config.toml
positions = "rope"
init_std_o = 0.0343
batch_tokens = [131072, 262144, 524288]
dataset = "wikipedia_en"
Each number is 200 + 40 x the weight over the matrix's rms, rounded and kept within 0 to 999. Layers, rows and columns count from 0.

# layer 2 attention key, 576x576, rms 0.0276, rows 90-127, columns 128-191
216,162,195,255,240,243,196,222,232,163,220,219,192,233,147,215,253,198,261,138,211,222,152,179,168,135,237,205,127,250,234,214,174,228,190,166,187,238,187,182,247,168,198,197,179,169,207,179,197,198,201,243,230,217,146,214,216,167,249,206,180,186,176,218
233,166,232,203,251,238,269,259,204,207,181,207,181,104,167,228,188,200,170,194,208,204,252,194,125,160,186,228,277,202,190,146,209,183,189,201,230,144,196,181,197,182,209,185,189,172,226,156,141,161,187,294,218,206,254,192,213,170,144,179,198,154,256,261
186,204,206,217,236,213,157,183,183,186,182,234,182,225,185,133,185,186,183,205,144,138,167,195,161,231,208,131,221,148,124,223,216,246,219,181,198,164,270,195,201,203,270,197,218,179,219,248,189,193,264,176,220,201,215,233,130,217,132,254,209,180,171,197
176,206,241,136,188,206,191,184,310,159,236,157,211,238,198,263,184,252,143,180,166,248,140,180,232,221,170,192,163,123,198,143,203,94,241,185,269,298,188,235,201,214,207,232,263,186,227,239,217,207,183,215,220,147,202,167,190,168,155,195,210,264,211,104
218,195,166,269,217,242,198,197,192,220,225,174,209,186,205,172,210,269,184,148,199,247,206,215,203,160,156,177,146,122,214,194,226,213,140,208,180,210,207,252,150,158,198,199,184,204,219,227,199,210,220,158,154,189,184,223,268,196,151,219,217,217,132,207
214,141,224,220,235,229,185,203,187,178,143,196,224,185,189,233,280,155,234,195,136,222,239,230,209,145,260,153,177,170,166,167,266,168,200,196,189,188,207,200,187,187,291,175,236,229,232,192,154,218,223,230,152,177,194,187,204,149,183,180,178,185,154,262
250,147,184,196,213,187,245,199,165,217,284,169,180,219,168,237,216,165,203,213,149,188,215,233,235,136,162,214,174,180,236,208,200,250,219,171,188,197,188,190,151,179,234,181,187,174,243,209,193,234,203,221,163,219,186,199,219,212,178,147,179,213,162,206
231,188,167,175,221,210,213,241,225,221,238,159,209,212,170,164,232,173,197,196,229,225,255,190,202,184,176,191,171,147,237,199,167,190,206,195,143,241,186,227,199,187,235,173,249,260,255,195,206,135,199,165,176,273,184,208,262,138,231,219,198,249,183,150
111,197,221,194,207,185,161,180,233,156,205,214,229,200,209,243,190,223,256,185,197,202,227,212,178,184,207,198,169,247,207,236,201,231,188,196,192,191,205,160,167,276,190,239,198,203,220,212,226,223,205,244,254,257,207,184,158,231,174,217,157,196,200,226
199,151,203,201,220,217,162,213,160,231,255,230,214,174,140,165,202,187,181,184,287,200,217,249,167,152,222,229,139,193,215,231,195,162,215,234,200,210,301,113,208,301,120,228,203,164,150,238,220,192,167,230,166,130,215,298,118,231,189,273,226,232,233,164
214,208,148,151,206,200,186,237,152,158,202,250,200,228,198,220,165,151,203,223,153,205,252,192,205,261,204,195,215,297,141,221,182,195,268,219,200,194,159,184,206,215,254,223,264,150,183,146,156,172,236,187,135,270,127,210,152,163,134,192,142,135,206,236
122,254,195,238,146,178,229,188,184,242,169,254,162,136,147,172,215,189,233,201,196,163,217,170,323,214,225,188,158,282,136,222,197,237,196,210,211,196,241,176,265,202,252,248,209,253,218,162,196,204,169,191,197,228,207,188,243,229,186,207,189,212,172,202
183,169,184,242,172,209,222,184,189,176,215,191,184,229,220,197,176,224,212,196,192,187,152,192,230,181,211,232,206,173,153,218,177,203,244,155,259,132,246,193,177,162,255,236,194,246,262,174,201,233,230,152,242,145,192,216,159,267,235,190,221,213,233,167
245,192,136,281,209,231,221,229,203,152,220,154,256,236,233,150,194,230,176,241,190,184,235,143,145,209,150,205,226,154,190,182,105,205,212,276,218,199,221,222,215,218,175,203,225,135,185,199,231,223,207,201,233,176,189,237,163,205,194,152,174,201,179,188
202,153,215,178,173,215,188,208,135,247,189,165,172,157,199,225,206,216,191,147,217,247,191,279,174,198,170,212,199,123,125,199,195,126,193,216,218,203,229,191,196,270,211,176,189,196,236,224,220,159,171,273,177,197,213,232,195,219,151,275,236,209,287,194
283,163,240,247,203,208,237,232,278,229,169,231,142,174,135,227,208,204,194,189,177,100,179,218,153,153,191,226,201,182,182,171,186,136,147,155,216,213,174,204,205,219,220,209,218,226,143,186,170,172,191,165,155,189,251,253,132,201,165,177,225,200,231,243
158,173,171,164,153,157,174,183,210,255,196,206,195,256,199,244,200,182,277,184,189,224,276,160,238,190,208,220,243,176,207,186,183,190,189,196,190,166,152,169,154,212,221,205,194,227,261,221,171,192,223,237,229,219,182,143,202,145,210,200,227,211,182,189
270,213,178,193,226,178,219,192,167,193,193,191,223,237,224,207,199,187,181,188,127,179,199,192,169,192,202,197,190,232,190,182,272,219,177,234,226,110,191,182,138,136,211,120,171,209,172,182,155,199,225,228,158,127,168,205,227,214,188,163,202,183,154,239
141,169,187,236,231,266,186,197,186,252,222,218,166,248,212,155,209,112,213,207,221,222,218,190,206,185,235,186,170,216,149,192,261,184,210,167,197,246,207,177,202,207,175,170,196,139,233,250,153,282,154,240,201,181,200,159,234,197,259,228,137,222,207,209
190,265,196,241,164,191,165,203,190,199,192,210,235,198,174,269,186,239,216,153,237,225,181,176,171,217,163,175,203,217,173,164,141,225,164,185,200,242,175,194,180,206,250,263,167,223,132,173,223,224,243,236,175,195,156,177,215,229,183,173,174,260,215,191
222,178,212,177,148,168,245,186,214,221,251,186,222,179,191,217,171,276,224,113,211,187,200,195,194,245,164,228,262,152,269,168,191,198,220,167,254,191,187,242,237,152,222,207,230,173,236,193,222,182,202,238,261,286,144,207,189,259,167,185,219,210,219,121
188,232,218,215,191,192,206,163,155,265,166,213,157,185,192,159,201,232,224,223,176,248,126,173,251,237,192,201,246,212,211,206,218,220,171,211,229,124,176,225,170,184,222,182,218,229,251,139,173,238,233,214,236,211,151,179,303,202,257,151,167,169,194,166
207,240,153,186,230,189,167,207,157,205,209,248,240,237,161,229,202,177,237,194,192,202,211,210,147,263,203,147,202,239,146,260,165,266,191,188,159,208,216,165,147,178,209,177,240,230,222,227,230,155,187,235,217,226,154,211,156,211,203,222,176,236,227,209
227,225,159,238,189,189,256,163,183,227,212,201,225,244,195,209,159,221,265,138,151,149,288,175,204,274,215,219,201,162,203,182,121,195,179,184,173,187,132,255,231,195,237,170,228,237,165,216,170,127,242,150,174,280,152,166,227,112,207,180,243,261,190,148
200,265,136,195,204,198,187,196,214,260,163,176,187,203,158,202,169,192,253,229,194,179,210,184,123,180,244,174,220,233,269,176,186,177,154,174,179,217,206,254,236,213,228,267,175,182,216,156,117,216,215,186,201,220,162,188,212,256,195,264,173,172,232,123
135,189,194,253,193,230,145,249,218,129,204,251,266,296,260,208,233,214,159,215,259,149,264,200,174,176,228,219,251,146,191,238,155,222,170,179,176,233,221,253,183,222,202,215,217,213,206,228,237,174,250,144,244,236,280,183,152,197,160,168,152,226,210,205
115,206,201,241,155,179,114,250,219,200,189,212,166,240,249,205,197,204,206,242,178,202,222,204,217,200,265,215,215,242,199,267,130,176,215,210,241,216,232,98,250,201,140,208,250,189,181,202,187,245,235,225,244,196,183,209,122,191,230,206,169,181,234,142
156,205,203,155,236,227,276,166,184,243,269,174,206,212,127,221,184,187,232,251,242,143,247,207,184,238,218,237,157,204,278,240,273,208,228,172,139,189,171,206,182,231,181,146,209,187,207,221,166,219,248,184,221,200,224,158,210,164,236,153,174,179,217,166
195,227,248,194,235,133,120,213,228,194,212,171,258,212,163,266,244,233,263,174,198,198,261,295,88,224,205,205,172,183,296,168,137,212,183,203,219,232,235,144,220,187,168,218,207,230,171,215,185,156,163,235,192,229,195,218,143,203,206,214,182,208,224,217
216,187,156,232,179,225,198,183,213,166,220,160,154,215,252,212,172,206,217,160,212,175,204,220,187,182,278,178,220,139,297,175,214,210,182,203,229,187,206,208,196,153,288,157,170,245,252,201,183,180,276,183,258,217,189,230,211,207,220,241,207,206,210,193
183,191,237,225,204,121,218,206,230,228,211,259,169,286,216,199,205,157,216,179,201,239,196,154,228,230,183,186,210,164,173,153,270,132,190,267,149,217,179,152,209,194,125,208,227,206,170,281,212,208,232,273,241,178,250,199,214,219,233,144,213,183,230,226
178,186,193,166,205,200,174,144,216,142,202,98,257,216,183,223,188,196,211,256,166,187,210,162,178,147,203,205,167,221,178,218,139,259,236,192,203,226,228,184,227,276,178,188,179,247,194,206,203,233,167,135,212,222,207,222,130,174,192,172,208,270,126,157
242,135,299,182,230,183,200,218,231,210,189,187,117,266,206,277,200,228,176,171,164,159,197,154,210,88,252,183,280,159,217,188,223,174,195,191,219,220,198,148,249,187,245,152,151,243,207,243,129,195,263,224,238,239,178,210,170,209,175,143,223,247,212,158
235,164,177,133,197,182,235,210,221,187,209,187,253,131,206,188,283,201,238,230,241,165,248,188,203,191,171,243,208,162,234,173,200,128,231,167,178,153,176,234,156,177,164,217,200,232,206,238,209,169,227,183,206,213,216,212,245,165,220,193,159,209,209,268
227,221,203,200,186,198,107,148,236,149,227,207,285,205,200,261,133,241,110,160,176,219,218,144,205,202,240,121,218,260,197,215,231,215,177,185,230,219,206,183,175,193,226,139,225,182,166,225,251,151,174,205,228,224,187,230,171,284,171,191,201,242,170,176
216,178,280,226,214,139,159,173,185,211,136,182,175,202,220,177,194,240,239,216,138,222,225,191,253,187,214,183,229,227,216,205,160,256,182,183,194,159,228,181,212,181,201,211,196,252,211,229,175,220,263,207,197,239,206,231,251,174,217,200,216,201,168,160
147,137,235,181,210,235,231,242,249,246,250,219,224,247,230,238,229,208,187,248,207,152,208,218,201,167,267,216,232,207,201,201,163,219,190,173,174,274,207,123,222,206,204,170,234,190,204,242,147,173,170,190,194,224,276,156,204,254,204,220,161,236,223,143
281,200,139,194,168,142,215,208,242,241,171,252,239,249,203,259,189,275,253,192,217,172,140,193,114,242,201,189,185,180,257,129,186,164,198,202,217,226,133,233,229,227,238,192,137,154,121,191,191,181,262,99,170,203,183,210,219,245,166,169,211,200,235,176
# layer 2 attention query, 576x576, rms 0.0276, rows 91-127, columns 128-191
201,185,255,215,160,188,182,182,171,218,186,157,201,226,243,234,170,169,163,198,209,221,241,259,247,263,182,221,211,199,210,240,183,220,269,131,253,258,187,203,169,197,198,218,116,191,247,172,222,194,192,149,189,176,213,241,278,200,149,225,143,246,175,137
174,180,189,197,178,200,227,161,232,218,206,165,216,201,183,202,188,112,206,155,201,232,245,157,221,255,153,247,134,228,175,263,212,177,188,199,172,208,182,149,234,192,173,209,126,210,154,241,201,220,201,239,198,176,198,189,168,216,157,178,203,229,257,266
181,213,163,165,207,199,251,213,176,211,174,260,230,202,247,205,186,148,205,231,211,185,181,162,201,231,217,222,151,137,222,229,209,199,198,218,212,136,197,133,212,129,213,173,212,195,169,139,202,189,219,164,146,240,101,203,173,143,197,197,214,201,202,189
210,147,195,139,212,219,214,245,216,188,270,215,244,245,191,206,204,186,213,218,218,202,170,157,183,249,227,174,211,270,209,129,178,161,233,207,151,230,247,190,170,182,189,181,180,262,215,163,203,230,158,195,228,193,211,194,168,179,127,158,177,198,170,228
202,228,198,234,219,171,211,245,204,171,203,175,219,187,229,136,183,218,210,204,233,202,166,171,222,193,240,188,182,226,193,198,147,180,221,208,246,178,197,170,256,246,204,163,235,233,218,149,215,218,201,250,219,197,241,286,176,158,222,230,195,164,232,204
143,230,150,184,186,187,178,193,151,208,207,253,244,223,232,181,183,274,250,228,220,270,165,175,259,197,213,183,292,186,184,226,168,201,136,199,188,172,194,203,130,195,235,152,246,246,163,224,212,151,161,149,205,212,247,133,201,171,209,199,213,198,185,177
193,193,195,206,157,168,221,209,187,206,197,216,261,210,183,209,178,197,304,163,214,213,149,178,184,194,188,168,249,189,158,153,215,187,205,178,211,131,219,141,204,208,183,164,250,177,237,202,206,297,254,230,204,122,194,225,215,200,164,205,211,170,207,216
229,147,223,234,241,151,187,179,249,241,164,153,182,207,179,174,231,204,239,212,199,197,199,193,165,171,203,178,178,256,165,210,268,198,225,201,216,192,244,198,271,177,180,203,235,189,173,262,192,194,224,207,140,133,219,230,188,194,206,265,261,144,208,247
206,193,214,266,210,200,221,112,209,150,198,145,144,166,188,171,186,195,242,203,148,172,123,207,151,194,168,196,153,198,184,179,216,207,214,214,151,198,207,289,218,203,278,197,187,187,182,200,242,230,177,225,221,214,199,153,222,180,232,159,292,155,180,269
174,265,207,210,194,194,172,159,170,204,232,151,191,275,162,168,220,239,182,216,237,193,162,181,229,113,214,196,169,176,225,256,234,204,154,152,200,160,179,235,259,224,132,176,209,211,166,214,198,131,189,223,185,222,165,242,206,290,292,277,153,210,204,149
233,166,229,184,211,229,246,238,181,178,243,141,212,199,179,229,199,198,209,170,195,177,119,176,177,126,184,141,231,229,174,208,167,191,157,211,188,209,180,212,215,186,218,208,183,218,214,187,242,195,240,294,240,165,263,279,138,203,188,152,201,203,211,217
193,225,173,218,181,172,247,200,249,239,165,186,184,170,126,194,252,190,176,169,145,177,211,182,182,251,173,230,141,213,173,219,221,218,99,184,185,266,178,187,216,160,190,175,175,214,137,209,230,134,202,224,194,213,173,247,183,176,232,146,193,191,189,191
204,190,194,225,159,153,171,202,234,244,157,224,186,137,221,213,258,241,280,97,153,240,155,222,221,214,221,226,181,192,223,195,197,204,127,206,205,215,197,207,194,191,177,191,233,247,176,213,162,147,212,152,207,190,153,146,223,203,185,208,210,231,196,261
250,197,189,186,162,230,157,174,202,97,167,226,191,204,214,169,165,194,186,248,194,194,225,230,221,264,202,205,226,162,223,211,154,250,195,199,197,237,136,166,122,196,236,183,176,253,171,218,184,198,182,122,241,206,172,150,275,121,273,204,173,169,157,170
157,235,163,224,183,240,184,201,205,198,249,136,227,181,222,169,237,173,180,172,176,236,192,184,155,223,206,193,242,240,245,144,169,189,225,237,178,236,286,211,141,216,210,191,131,184,257,155,288,251,165,227,234,154,169,214,217,171,211,201,176,190,171,160
234,164,216,160,202,232,245,230,136,196,208,230,173,211,195,227,142,198,209,207,259,249,143,224,221,115,180,177,248,217,216,210,175,263,196,220,177,172,177,159,252,208,188,214,215,184,151,262,227,170,169,214,195,198,220,196,207,223,106,224,194,219,177,230
189,172,219,210,133,253,139,190,203,124,222,240,149,166,168,197,185,253,201,205,273,300,194,231,267,200,226,218,185,182,264,211,227,235,202,250,198,181,202,233,185,248,220,257,230,238,151,246,234,186,195,194,248,211,196,178,196,186,200,190,177,217,170,158
205,197,217,203,214,207,274,172,189,242,174,171,234,168,241,180,234,150,179,233,247,193,143,196,219,252,200,176,177,168,165,170,196,175,213,276,186,135,158,228,188,221,260,170,157,202,154,167,217,218,242,225,187,170,186,217,163,163,194,279,246,176,168,245
198,200,172,223,244,179,190,249,219,208,274,233,176,210,216,174,219,211,147,159,214,192,204,214,221,148,224,180,169,152,203,205,236,154,211,152,200,162,209,225,201,141,97,95,155,228,218,219,171,175,181,139,219,192,163,247,197,212,165,193,160,172,221,236
207,194,204,193,147,169,180,168,194,194,235,257,184,210,225,154,219,251,191,163,188,180,150,198,174,263,208,235,186,179,258,198,214,267,166,187,195,210,178,168,186,155,167,232,229,222,155,222,170,124,252,171,218,177,186,219,212,201,182,175,172,251,188,211
161,154,202,167,202,151,254,200,204,184,256,164,221,238,217,216,186,236,171,204,269,108,172,162,264,225,221,131,200,214,186,254,251,197,157,152,220,222,164,168,150,102,204,286,193,278,147,247,213,190,185,196,199,203,222,196,175,227,163,255,175,231,194,204
180,188,195,218,229,196,226,137,217,226,220,145,183,242,154,235,188,93,158,198,243,297,230,185,238,178,160,218,189,195,194,251,235,190,196,163,164,169,156,254,215,221,211,117,158,202,180,216,200,177,238,161,175,177,205,217,159,200,225,328,225,159,247,228
214,210,214,199,190,215,221,194,188,213,261,261,146,134,205,172,271,179,243,180,233,310,105,172,198,140,226,221,179,164,306,123,228,200,208,238,244,198,213,184,191,253,157,187,250,223,150,200,180,166,183,201,227,178,182,182,163,232,217,213,149,204,183,205
230,169,214,122,209,209,157,242,144,211,234,216,216,202,259,228,201,174,186,236,257,137,211,206,263,271,175,210,272,180,180,188,225,206,168,139,175,192,199,152,155,200,162,213,124,192,173,257,249,201,250,223,255,237,159,235,232,176,237,240,156,194,191,210
225,290,159,161,249,149,183,202,220,288,203,240,147,184,157,152,229,191,224,169,118,202,230,180,229,124,221,240,121,265,206,173,182,163,201,189,240,212,212,177,198,186,130,237,205,220,185,152,203,173,172,223,154,130,141,204,165,306,159,231,220,218,232,222
210,218,214,199,259,197,245,156,185,222,215,212,202,200,218,245,225,148,256,204,173,150,143,143,208,152,209,240,191,184,196,215,252,193,136,170,185,177,147,172,221,168,231,208,205,175,170,239,162,202,177,198,218,205,172,164,236,216,237,222,251,229,155,245
211,240,212,212,215,156,211,126,173,221,179,246,185,223,181,164,203,248,175,166,223,172,136,233,219,183,201,177,197,191,211,162,150,245,256,211,212,196,179,223,207,217,230,252,179,180,127,220,149,186,209,250,177,195,228,159,259,246,181,193,279,195,215,194
215,232,194,260,213,214,144,223,216,138,178,263,179,177,201,170,180,181,208,159,218,218,165,226,181,171,211,192,203,193,223,209,234,239,271,128,216,142,240,226,264,226,156,133,276,188,197,210,199,219,223,181,203,215,177,219,234,127,244,243,196,170,211,219
225,221,203,175,183,221,217,200,182,242,210,191,306,215,218,173,170,205,195,199,198,211,238,181,195,226,161,183,213,279,127,230,122,250,145,188,199,227,226,159,194,170,210,244,198,174,186,195,191,168,213,209,231,210,224,236,199,164,144,117,252,235,223,146
239,179,194,226,220,224,169,146,188,174,200,204,205,170,237,243,157,184,220,156,247,205,133,242,160,210,226,167,189,202,198,160,206,248,222,233,252,190,179,160,226,152,255,175,243,192,212,199,147,227,196,150,190,169,165,146,234,122,247,159,254,196,163,260
199,182,117,238,180,231,139,261,213,250,142,251,137,142,213,180,240,204,227,201,104,196,219,191,178,171,173,208,230,268,167,206,168,190,155,238,174,153,241,220,186,207,194,205,180,187,173,201,223,166,256,264,169,231,272,202,180,246,183,215,248,192,294,207
185,262,117,217,207,176,156,175,231,198,308,219,215,162,230,175,247,199,229,229,160,185,129,206,207,254,212,295,181,235,232,210,179,220,189,175,195,195,220,170,130,245,160,210,188,147,171,209,153,134,211,214,230,179,209,221,201,235,215,168,203,191,190,182
185,186,232,208,239,281,237,226,230,221,175,238,140,269,232,263,174,258,125,224,178,203,166,227,126,153,209,189,175,165,168,174,141,246,194,153,175,165,219,195,250,249,221,238,199,181,213,197,218,247,153,154,181,220,214,270,287,250,129,154,259,218,189,177
216,159,212,194,210,187,130,160,212,173,228,173,172,163,207,154,236,256,176,213,165,226,205,169,251,185,172,250,205,263,217,186,196,200,188,270,167,217,243,253,251,227,223,186,179,210,181,186,213,140,234,256,220,191,196,199,130,193,195,217,208,239,191,230
190,171,216,220,173,260,206,213,182,194,218,239,204,172,219,193,190,216,206,230,255,174,207,148,165,111,173,214,209,187,209,224,242,162,203,206,211,207,197,189,207,221,213,264,216,179,212,208,172,198,129,211,222,180,277,198,229,277,228,172,206,218,153,207
207,210,178,214,220,219,296,211,166,230,201,156,205,207,155,180,210,166,229,195,215,251,217,187,207,207,199,208,215,247,170,183,160,192,176,232,168,161,154,184,232,259,216,250,210,184,230,209,227,208,246,280,279,166,237,186,213,176,209,192,250,182,207,208
236,275,202,226,183,175,147,223,182,194,235,222,198,156,223,159,262,244,162,198,173,245,190,237,206,234,220,208,246,304,276,141,135,249,191,253,169,211,287,197,207,299,116,184,225,171,175,240,196,165,176,245,256,258,178,141,219,138,202,203,237,234,196,194
# layer 2 attention value, 576x576, rms 0.0276, rows 64-80, columns 128-191
211,290,202,170,185,161,165,183,209,214,161,236,212,121,202,225,211,173,233,214,204,227,201,237,187,200,208,212,199,199,155,175,131,160,229,126,237,251,188,109,168,172,175,236,229,190,215,182,306,229,247,231,226,157,226,219,251,146,274,162,236,221,216,177
291,139,233,207,178,181,262,193,235,263,214,218,232,156,186,166,244,161,139,152,144,136,230,206,216,187,212,173,204,177,243,222,251,224,143,217,202,236,241,227,188,164,224,187,188,209,192,235,159,238,143,216,208,194,221,216,206,183,109,247,218,163,81,221
210,231,198,215,155,156,209,156,306,183,267,135,256,203,266,221,209,250,182,147,130,168,170,153,160,175,201,177,240,199,177,151,180,210,226,216,153,223,137,207,180,184,133,210,209,210,208,217,252,205,155,205,191,244,178,186,190,220,129,208,245,182,206,227
192,223,139,186,210,198,252,173,187,146,208,129,143,159,254,154,215,93,117,265,172,271,176,137,206,230,198,167,164,232,206,168,209,202,180,225,209,153,289,131,167,159,218,160,179,181,182,199,233,143,224,160,191,195,229,191,190,243,220,182,237,218,251,147
273,214,260,185,219,182,161,235,210,182,166,248,174,240,195,246,156,223,211,204,205,163,222,304,223,214,187,203,205,148,197,188,234,211,174,229,194,187,199,168,173,259,193,240,218,225,220,191,157,191,208,193,154,218,239,155,246,158,191,168,161,121,213,287
240,253,253,188,203,161,116,204,220,143,182,227,203,208,312,222,263,132,243,151,236,241,148,263,146,218,190,197,191,273,255,203,137,165,204,201,216,192,174,69,157,185,195,305,221,202,130,232,234,229,262,233,210,185,261,219,264,171,261,173,197,188,272,249
231,247,227,226,210,296,210,210,158,209,241,224,106,218,136,177,139,164,192,224,174,198,230,186,251,205,184,241,173,170,126,222,245,220,215,237,159,254,176,289,262,272,214,103,198,204,239,195,182,221,182,171,182,228,168,194,197,235,165,148,270,211,209,133
222,220,156,201,198,110,243,215,227,169,166,185,213,175,235,197,229,170,195,246,231,229,194,231,185,179,219,239,261,167,140,163,199,227,180,198,242,241,222,160,166,186,208,257,174,209,207,187,233,169,195,244,231,199,244,205,239,135,152,219,169,160,205,191
227,215,186,183,161,121,229,188,222,223,223,162,235,205,238,130,260,240,170,198,188,166,203,146,159,187,199,187,193,256,288,143,212,197,244,241,231,195,190,128,174,159,158,200,196,214,194,194,229,184,288,180,227,189,159,246,193,199,169,207,258,147,213,216
225,209,174,221,211,187,224,170,239,230,153,195,246,267,138,227,177,187,212,226,135,148,244,224,206,163,201,196,118,230,173,184,169,198,210,233,202,186,241,243,180,216,241,159,198,179,168,202,242,180,179,199,113,198,261,159,138,220,231,208,228,331,109,162
164,226,193,169,199,171,190,195,178,229,179,265,190,227,197,177,93,232,195,155,293,215,165,231,246,217,217,129,232,213,229,157,203,176,260,226,218,163,116,160,188,199,131,277,226,226,218,202,183,220,207,204,182,251,171,164,253,153,213,147,202,115,225,226
217,225,179,201,212,111,167,157,250,189,211,208,299,218,204,215,137,210,196,180,185,192,223,173,176,260,210,176,290,181,207,119,264,220,197,187,199,252,173,211,159,138,181,233,203,211,157,200,145,222,195,197,240,159,181,195,222,70,150,199,243,132,123,225
218,168,190,196,192,178,198,173,187,134,281,200,172,178,250,239,163,110,206,141,150,229,213,192,215,199,193,182,234,132,186,115,227,204,160,146,202,172,194,160,145,214,224,232,224,219,232,199,241,205,147,193,160,218,292,228,259,183,197,220,167,200,253,237
193,265,146,168,207,79,117,201,179,199,158,160,190,150,222,152,221,221,229,144,208,234,206,224,96,234,195,243,220,209,176,121,192,150,212,230,221,202,103,86,241,223,169,226,247,189,121,224,238,208,286,209,164,163,244,228,248,198,237,129,206,199,198,206
203,242,226,232,188,181,187,213,210,249,272,191,284,161,224,242,146,178,253,199,201,267,145,214,136,266,193,291,234,264,197,180,175,214,155,132,152,229,190,155,242,290,163,107,149,188,252,195,173,234,208,195,164,232,209,227,235,197,190,92,159,171,267,75
157,214,236,191,176,239,142,188,138,274,173,223,204,167,181,141,144,210,166,217,187,209,225,153,218,210,198,232,131,190,157,162,216,191,252,227,185,222,173,199,205,248,156,168,236,213,221,195,179,214,242,163,175,227,165,233,178,210,163,171,236,197,215,146
196,257,203,210,177,213,145,204,232,174,206,185,181,186,255,246,208,211,229,217,241,222,211,246,133,205,188,234,207,221,183,236,183,170,169,166,194,196,193,215,206,289,199,247,140,178,139,229,250,173,216,191,216,196,309,187,235,170,151,204,183,237,296,229
# layer 2 attention output (transposed), 576x576, rms 0.0342, rows 64-80, columns 128-191
170,131,220,249,150,234,208,230,189,250,194,258,188,241,189,171,149,228,222,236,198,246,232,148,205,117,133,210,238,279,134,263,231,225,254,177,127,169,228,231,187,233,202,199,113,155,164,190,126,126,154,180,236,201,261,197,126,249,197,216,237,172,176,232
170,185,210,252,197,156,218,177,214,208,162,188,217,247,304,145,190,241,262,225,230,114,183,206,158,242,139,181,189,196,145,219,128,134,231,160,122,273,151,155,222,155,220,258,201,214,198,189,179,196,189,203,248,216,176,277,183,162,244,164,214,224,244,162
251,249,227,217,251,195,256,241,168,208,103,189,277,243,193,190,210,153,192,182,199,197,160,220,137,221,178,253,195,197,144,254,180,232,132,263,143,248,182,263,146,223,237,215,124,162,200,147,135,192,193,211,211,164,211,173,193,231,234,214,225,221,230,202
203,85,212,226,196,170,245,152,183,142,239,153,173,159,204,194,239,232,169,115,237,124,204,213,155,261,193,242,234,211,187,209,134,254,283,152,163,220,210,212,198,207,162,296,200,163,234,255,224,197,207,154,207,209,275,192,207,162,283,214,205,203,195,246
190,162,203,185,221,267,270,152,194,216,189,184,225,196,192,169,205,175,262,252,208,194,162,222,214,220,208,101,211,223,192,192,223,188,193,237,178,190,231,179,201,210,204,212,208,243,210,190,184,211,226,180,147,186,170,181,198,154,213,200,207,211,224,191
219,166,149,212,130,190,276,219,138,230,165,214,179,180,208,165,171,217,208,247,148,228,182,184,243,136,109,228,274,271,118,227,234,239,204,145,246,166,157,313,193,233,213,213,164,204,182,181,172,143,171,205,217,223,185,139,135,260,180,198,209,233,173,176
159,208,245,206,241,190,236,210,230,132,202,182,271,165,191,202,193,153,278,213,270,161,144,239,204,188,182,135,144,240,214,170,167,197,240,181,197,245,226,191,205,108,261,183,182,161,136,254,225,213,234,186,221,186,197,259,239,225,245,154,174,247,174,210
188,189,229,249,233,269,204,123,188,257,218,213,168,217,150,175,148,299,214,166,181,203,215,181,203,222,195,197,179,195,208,240,188,232,195,167,94,172,261,169,207,204,153,170,196,189,237,185,137,258,220,189,167,182,245,122,197,149,196,237,173,144,199,169
186,184,188,192,216,178,234,213,172,248,180,239,199,212,237,227,139,166,120,143,171,163,275,139,175,300,215,215,205,158,110,259,179,202,167,186,214,235,212,225,179,225,222,257,168,209,264,163,167,193,98,226,199,149,188,158,193,223,198,233,205,209,225,190
235,155,256,164,178,173,223,306,148,157,221,292,246,198,216,183,181,157,197,236,206,209,178,230,175,141,189,158,253,206,166,164,243,225,176,247,146,200,152,173,181,221,223,272,239,197,142,227,240,226,137,171,183,203,179,197,301,267,204,220,237,124,169,289
192,235,143,117,213,226,222,239,227,212,163,161,254,183,177,262,206,143,195,270,168,193,219,163,202,239,234,181,208,219,180,179,194,188,156,219,247,152,202,222,190,212,247,205,142,229,186,191,241,217,257,208,160,203,143,141,137,188,149,230,202,227,192,189
246,218,170,184,222,189,205,284,242,241,137,149,183,229,168,173,217,202,176,264,198,225,231,172,148,188,164,190,177,170,229,254,203,206,138,161,220,174,179,208,189,288,160,185,126,228,265,182,222,167,207,236,155,197,239,135,195,247,194,230,205,205,219,231
231,142,192,225,233,194,258,158,189,166,178,262,156,239,157,211,202,238,217,202,263,218,135,181,254,200,203,223,190,197,136,294,222,212,271,294,137,207,158,213,142,267,189,196,191,239,213,164,194,206,159,163,154,230,198,142,143,219,184,182,206,217,186,269
203,179,184,262,226,271,285,271,142,217,142,232,220,223,254,164,185,173,214,238,164,160,254,209,228,205,222,254,187,229,151,246,168,200,239,197,153,197,219,217,226,227,214,212,167,154,253,165,226,191,307,252,231,221,206,166,234,152,217,195,183,207,231,164
141,290,301,287,244,230,242,187,160,190,120,243,209,194,98,126,145,157,260,206,134,229,184,199,174,111,234,198,187,264,214,164,180,195,211,133,243,216,212,222,176,213,301,165,187,173,166,210,157,206,156,194,208,211,207,263,136,223,181,234,238,200,147,200
235,257,190,287,198,148,169,188,238,166,250,140,175,231,205,201,234,175,211,157,165,183,193,174,146,275,256,237,120,200,196,175,152,143,212,187,246,234,192,156,220,122,242,166,159,139,198,281,228,235,242,269,244,152,199,249,207,176,174,208,220,222,188,234
202,137,238,186,199,199,236,190,132,193,133,260,235,197,156,189,236,187,260,223,138,265,217,190,257,157,120,225,227,236,215,247,221,227,150,321,181,237,250,260,137,204,242,155,231,219,237,158,162,228,193,118,168,181,172,141,255,194,202,230,199,175,186,168